{"d_model": 96, "activation": "gelu", "norm_place": "pre", "norm_eps": 1e-05, "rope_base": 81600.0, "tie_embeddings": false, "parallel_block": true, "init_std_qkv": 0.0976, "init_std_o": 0.0, "init_std_down": 0.0, "optimizer": "adamw", "beta1": 0.95, "grad_clip": 2.0, "batch_tokens": 16384, "doc_mask": true}
Each number is 500 + 25 x the weight over its row's rms, rounded and kept within 0 to 999. Layers, rows and columns count from 0. Numbers have three digits each. The size before them is the row's rms in percent of the matrix's.

# down: layer 4 MLP down (transposed), 384x96, rms 0.111, rows 259-290, columns 0-95
# up: layer 4 MLP up, 384x96, rms 0.152, rows 260-291, columns 0-95
down259 085:505462550529454495490492452490538505474513516510455435537528541486518482518540445515510493533484531492490477481497530472506473492513501509514501515511493503470527490502505506500508450510501518503490475520515501514480504468462483532509544526460533483525490488463454525525485488494541499534
up260 096:529468507482512472502483527482430504509551475451480491459503527512495486508530496475496493476474482512486497506483480509477502500499516539469467482520480519523472538505500553488518499533566486495503481482526527536508470530501491500493467521511534472478510485478465501480558534516522491550
down260 095:475477473514547471515548454519498500516531489471463524489504488478525472521488520465525524517505473454495491496512511490498490476518505545497537471530519488505531487501518539459519527496499530482508501508509486474477485494541535509477525511519454528518471430481457510483514529503498463551
up261 113:529512506516506510510472482479494472552450496484519501460521504506521475519457516487487529543485482495473483517527494520473518519456502506491514471469509499465543497509469504496511471547507530517491425479526471505521508507479502543482486530519445538493462485527496484496499465534541477514
down261 099:508495500514513475469519494497455494484502494554542481509547482532533450488518517530485557534516516498490485500506497476459470485489520545470480512524515447505550495490502482484496505537543522515470468439497477462477524475491495516534509501495511537517501524512480498462507506478466489480
up262 099:508491489544487524481537507467504500522466480542493511557504458530507498512485502456510492449518468494478472529525548498467470479522498492487475466490425487501496443502466486488500500477503488504483532478502521524485493529502549480478514514511532503467506479510528510465526456485501519476
down262 094:492506527487511513487475503528476501495530487484476519479541429467484520537533477512523484507528495532450491500515515516475484542491477500545485497506522515535457517499517503470506496540495482517486527481537542459502546487524483461560494472473475496500509487493500469484521477518457468473
up263 100:484497496506509490487479510508471501513456474479497469514461486507553523500466470499521446498501468520483479527518476482496518481494478520522518449500466507477559511482515484483531532530525508486529484506519493565489496542506533511486517491488550535543511452485509549493520497486537467501
down263 086:504497516519507524504481510503489518468496469478521490548496526512485498512485485489503512457484491517526486525548515491492501478490508521541516553492483498473463459484502474470528483515549519479500503530459499538515544501461412437504500491492527481526485511512508477535471530522539484503
up264 084:483523499517488524418458527536506469522486499551454478513490503535517487498512493493487498537523522488463510511500470509505510525455488535513474497526497509529521500508525497491509504536501515540549469456516507537484463522509496528504507478513538529489451492498460491551517481474522506478
down264 085:481497474500525497535494511469474585496480493522527502425539491481521467498476533499524525511498479509503491458507505448542521534560505530459501516503504477533506499472491506480451497489499485488488490499506506491486518482487518500519488511480536507485517518515530564496495473519483474468
up265 097:508477506456531509533470482444491480492479491511541506511516533523455491527505487520459471496501481511492503503510510514467464515486506490496478485506497577512564499555514497541493481552499489503510479487544521495508520501486486482476491553480501502509508530521452508505495496461549466495
down265 097:499471547492501491497476476488482459486504503482498505526501543522479511465521489468530426488492528478516511485462500503488449497477496558516525492507440522510495490482512490481517493526520487474506515479513533574461519468521466501511531537491520504524522508484470475527520498509534477533
up266 095:497503517488502521503518538492525477544467458543476487475502484518500468483510503537492487552461477476474519517544525571498468507496514510492465516501464516488510555495449499501503486468511492518478511520489515489515514478541518501489488548510518518479478552504471502482484508435520484521
down266 102:493507517497499460477503503524448537488516521507504458502487521489502507484543508502543507444482534500494498511534534496511558495482518518465511527510504460485512460517514499502467535521488566475544489493520467487505444509476491523533476470447529510486464480488496489531497536502501485481
up267 089:527499526515483487474505522494500453501436525471514476494478505479493484519508536461521482473481476508514502498512486554503481477503552524527508512481494511492518532520471499500500504483532498488560509460478497532510473521467500502453531482531479512480474518497507525483542439451558499500
down267 107:517459505506488477477508515445515466484502523478528483491500455468486470526465534507484428467472502480493502525514500545463498492475520501528525489473490517523529506533500470506572527542500510540531527489525493505515513512495469507470462483530495526486475528476508531504535493474514489508
up268 104:526472500557451518494468489503490482475522525482506495458522517500481485525462510518495501482547475567512518490488478520526508526505522492543482510489493486450527497483512501554489529504498515457487508473499446503515486529470551477491456471507497574477490498503516521509505508487502498517
down268 092:553488509485491506529512500493514540526483519540497495504480508490531502496510522497514507497531462520493474433516453475515502501528445491493495511512540465521480463482503485502457488493502488446514513548522490528491528464497483492473480486538480508492480515489578454489502516506546520482
up269 092:493493480513506516526561517485500499549479543530496529518489449504462493502494496494456483572485512498498491490511467540500507468497505522549497469503449513465489499480448444482497524506503500503497476464508446489504489490522528518509503504524500520498477455516511483511529479472540472513
down269 085:519504524493451508462495493499491450509503455551517481474499524489490485467554525492508542510507498516484538459510502532530495496505531523471517487478506509495500518496510496472540510501491472480473447525490506485477485548507473476426496477490537498497472501491532496531557540477493512522
up270 085:485482520504517464524453486478483476488491502504499485487486474485487478498493523527518455542499507485425529467478508526472532506465513501537490446535473519516491522535508550542486499509494493496527518492492520513475497538579475481493512509495498473492485504498483486511469525487568492493
down270 091:524489471455528537525485515528529507529472476467466544504503498489519544520462461492470493462519504508466473502524462476456507490489563449479489511531526522506498472495500565475501468504499514513491519522487501519522494489493511489517506512526483498480517528500507526505495439512469543520
up271 092:498472478486514505528519492474471491515512483520499510445477494520492484504512533470477440480468495466509508508525530534486489465541488505457500451499520510511520521520502500553500501495502492467493493499492506540472450524499506505492463534507512499525524492438497513444568507506525540530
down271 091:525500528503498503474520505502512472532514539471484496503475553480510471528512489510500542476500477442484535526550445489523459470524548521500498493457525491482520529494479495456467519499487483513471518446521501488489480454483505506525544489497511502504470531517502511530498461504505543486
up272 106:537533550507480513429508491452505485509473521544477536496519516504499468497502537542503521507494535485465516524517491493459527473474498529541521479482467503499495498511463511480519515473531542533569475507514474504522490492498509533472487463493460504485469516531473506495501493523492474497
down272 105:539496497511464511456505488471514466504439521533464504491495522471480494515495502499514534532536524482505498523505470493518551504499496532484511502515463552508486481475494493459509466505483494559517443497515504526465559487527503509472460500530492490524471556485491495472485475517516501482
up273 101:493472524497473443462501536492516489502555488527493460510532490518504494518472512508523495513483499459481495508511494544504482532528503492493445446460463484516500494525557493520508517506507520524545519476509516499484490492555516522464490493535476501492448496499496514496477517449515550524
down273 100:512527528514511533454474541503473481494461499496499484519500506520516458555496442493511541511504510460491488490481483493495449484488523460493542532523523511460485471524510543531500502459480498467476495508563511521529474539485489485465529539502515505484525483480509528503482526501493512467
up274 112:519538480445526454507514544483457477494483505480529496503473502532509518501473508521446528513497453496468531503555539489463481466450549516522497511530519515532487494468471532509508501522509506521491468521487496528487496515459473517491501494509480504500504484470493500453508465485534469528
down274 102:493507509524565537478450507467480518453506458550454546473458470466523498509486522507480470516518504460526469503467493502526538528485469518520509493522536539460490512527479533517505489485498494474524484480506507492546495510525514500484504513503481472498484524522501521479507528452510494473
up275 096:472509500522505501516552482502458487538458559525507513468470463502513508482508522488479452500516490470490461477512482512507515505518545493488491480441434513496506496493512504487516522488499506526502482477509485552495446523537548546508508465507511500462439491510489527508490503495497516508
down275 095:490528496480497522474507512470453478475500466561495519485485494483471504489544554533519551464474546555479484454490473526528478518486473452504517528513541529454482515495477472515521510517507525489516500509512521479512491495467483492482482489510498500526528475463513480521526478504485482536
up276 088:488506518526462525498438472498458492503511485451487500491529486544550451527469487561481506479524494515488493503499466573509521479460482550518486479512476501492527474514469500488526515512498483496496517460498530508494509513472526498491519500513547523488505524482492499491507514507554462518
down276 086:510497587500503500476511489485507568515495503524505502483459468457516475526485445489487499503507521507500468472503495504494493506531485511497492501489473448507491583462497483468477499505517475520496511485473531484446472498511487549496524482475502519510533518498543514518510494519473526516
up277 107:549464524533436487504524509486465480535496506494558456558505511548511476488526511478456526490508499519451473543531522498489486497511465512496517511477510497493511495498473515502522466510511486478493521497514501487507483496514482542479520461523525531516489475468436518489539488521521494506
down277 105:493507535523523488491477507505466542482512485485522508459477507509507482501529509504523513515488513542469516508486482519482546449477500536539494502520491521469473476543499461522458512469512470482506475476471528505454462472497490446497505527549500487513501526503529487534543556461470497506
up278 095:520510506483508494490503519478479508548432497540544487493485482550535503517517491479471491501453486489496508538549508575502502533468489511504489493462484507455548486504480488515495506533540496464490478475517498510528517488500538496499479447505461493505465523521497528519511498524494465487
down278 093:489478517474469502505497557542502521475517517501516496501470529504539505481484490485503525464549488485523503494453446489527485491485450472492483510563502468519478513528486466518504480488531473478512490514519485527457474450509505504514512482548503499514489544499499480480505540509533563491
up279 107:550487473506529455503515546483539477494501485458567458506502464516489506500525545472503504512492458506498500510524496505499522460520542479508473503507466567537509496492508480514496502520498485498503537489491466503477518468486501508496444524515492529503503489505441519480509507479510442523
down279 108:469532507461445541467529512512513527483505499457521519512503502488530501500471529491521459450445510499494526506495494528534482549526479529478506518502483462511493528535467489495530491499481511484507490510520530428508462545478515475482497503512499473504519519524485451499546487514498494483
up280 093:466474512490487495481506579508481481500483511524529476516475521496474507505491500539446497542471525492475484553476539516486501495501509467501476491525498545518494542521505505550530532540503490519464482466521503493480475508514524477488508501514496524511507493542478516476483508445541518446
down280 100:491522471527489489534533494470482513519504469506457480511509478485542515496519472509529466519473503512499479506485566472529509514482498495545538481552475525488512470485522457489458507511521487494479521475494488546454503515491498505472510536482533520512532473448502440519501495487513458520
up281 088:463480465507513520484519516513495507461525479524485553536444460491494528525456520518509453499495490463475509517508489489507495477526506477506519454509447505527506502456511503485507483526484513532501513490459505552506450501529515492503483471530496483510506517481492535512534433477535474513
down281 088:480476522520494497510507492503535520479532508511515499459521526511526489463508472472512516507504490495471468484488530490485537480506500516536460507512512489524509441516478471513504525488564491471523482521531483477491555464452486484543484500505500493539437499483554506512539524489459508471
up282 101:484462520528498513496497539485479462501506491517433462482525488445481500511508513471474453500482516490499508533516549533500498493476491528520482509501488511516503501493505476512492483506498487545552522454448520474495476539522490464505503550482521551495471493469489529486531472514504458527
down282 098:488510537439507501493485442562516516476486478523505496465523522549456477484517448496538521513491478482488514513453496527535489504523470491519527491512494505512529509520551490523486493518523477444499497498496527508497463508484468501496507509518531483544476498456497493517527475494454499526
up283 088:512468457499462459494484483473453476497511492524514496538492482512523464493471516497445467495494523497489501529563495515459508487499531497504503441498512510492496501508483465531560510490522517521491505485466496574499479566492504501511464493499506486506490524467491488467525486512535491471
down283 093:492485491464478504477496522504493457537517525509515527550482485490533512547480524508469484519507483492513523524517482540467447469465522478496460492473444503467481507525493520532534528486527505495535520502519477536493500545515504528475509482541507502455448499495468459475520491480514479511
up284 091:467501500503511475498468479472510479486537494516481469458514511490501507502469533543489515541454493520511552472483535534530525485448479482490488494531475474503506519584535536501502535498541542509518516494504467481509481473472528505496483504520481529496466515507525506514538498479527520526
down284 082:562526512507491473480532547492510484487495519488523523507481465504537509483516460498487478498524461537513477532505493512487530470535472481525522512493471515503464491458496494477495469507517520481488522467522501482537544511518508498483503418473536497466532527544485461475497508512522504460
up285 099:532482483520518500474479510479494502497516522492539479436463480505451478489494520505494476493499498442482515491511536479515535499476547554566461496483498526436547548506540516549487506487517519529500530459501487462486493477491508511485482487506504517482500505499493529495493513500502476513
down285 097:533516488517451519532523496520489522518483506514448506527491496469487526459491510540490520492534501462509459525556526527480498492476496476526502490541504534510499473527492510492483465509513492496496467534552487507519507513543479504477550469500498480450469480504534494514473448475511469465
up286 105:502510512530466513515484477494486491486521506472487517440485504508453500492480524525501478489496452501477547524497573470464509526530519536511448498482486526470483529514558530514487494505502553491490512471483521445515487479491497491465492483505523549480472521475502529489501473511527514489
down286 099:507516486544526508467470482502478458509479518496463508508485500473481524490510494518494503491570501468498473502496466510503477510508518492503527494496515489515504553517526451483447498472496490557476512537481494496467481510537498503489523473534495512484526440557526504492495446546530500470
up287 104:526493503522478509434485538504500474484499488536499434530484526527472492483500519517496479480537503502524477564477481480476497469504515508493446506470504491510520522523478498556489521499506490515486492519524500454549491501516476534474453524514520505499512484483446554523499502477488493471
down287 104:545493480457492520522533504556504532500470475523521497513486505524476510502545485476462528503522475497496480555479460479529496472496527475475477484462518489515460497515516514546471517497495528533499503470504508480513515508485512511543456485497480508530486555488486474492434475513471526519
up288 097:492486530517468534437527505470464463461502526531488477505482528523536520489518481562472484491464524534513469503487453518483470467498494553536508487480476505514541501465475552471526534500489491490538522475515469488520493500509518525481494512514506523502484491529490487478522499522485473482
down288 087:476503493472530509459539467532530538520516500539468474468497525502486509489454500458468502496501515536502490493495437470542491494537488527506507529509477527518504458530490501509469500494506474531521521532504447471523529471535501481554481517463466495508483509493526483527521479498487534485
up289 095:501507524488486455497477528433512489505524513489503443520491511501493517472501553518440515498516487525491523520549521485502517437506506486501480483486467532523517495567474551546507509498523524474559519477524484480497485521472479493487490519519501523510506508449487500495519481504502484503
down289 107:527507472516500489531437485449482460502478515505459517510485517492514483483465551483467492494498487502476511544506507512471487481471530478523517494511563512485536545536491520513563520506468508493512519531505536505517490532503483502448472498545499504480487488463504498489528470464518518484
up290 111:499483507524464481502479515496456484517495497469476442506484522515541461472518532517514488478540486484508488486466460478497493469526476514487495511487483539475524497526515522498496564528492554470508485462485494523480476548508507502506473520494505531463426514495483489495493504470536461525
down290 102:460513505527499480479515467496516509518498522520465485440508438500528492477495497498475520512514452462498540509523495461473525519519490524471485488500491504488479526482519512458521506504468534458561535471493520520540506505538479523491503508530493531514487481561514464504520467487539488503
up291 106:483525489532463509456487500507488506484501565521517510501505503514526445485503544508537470451518548495498486525517501453475505519460505477515498522440471532526540514503516481482519499506503483518536510495519480464513480515518532510468517478548516531521464516484475527514499495487466455493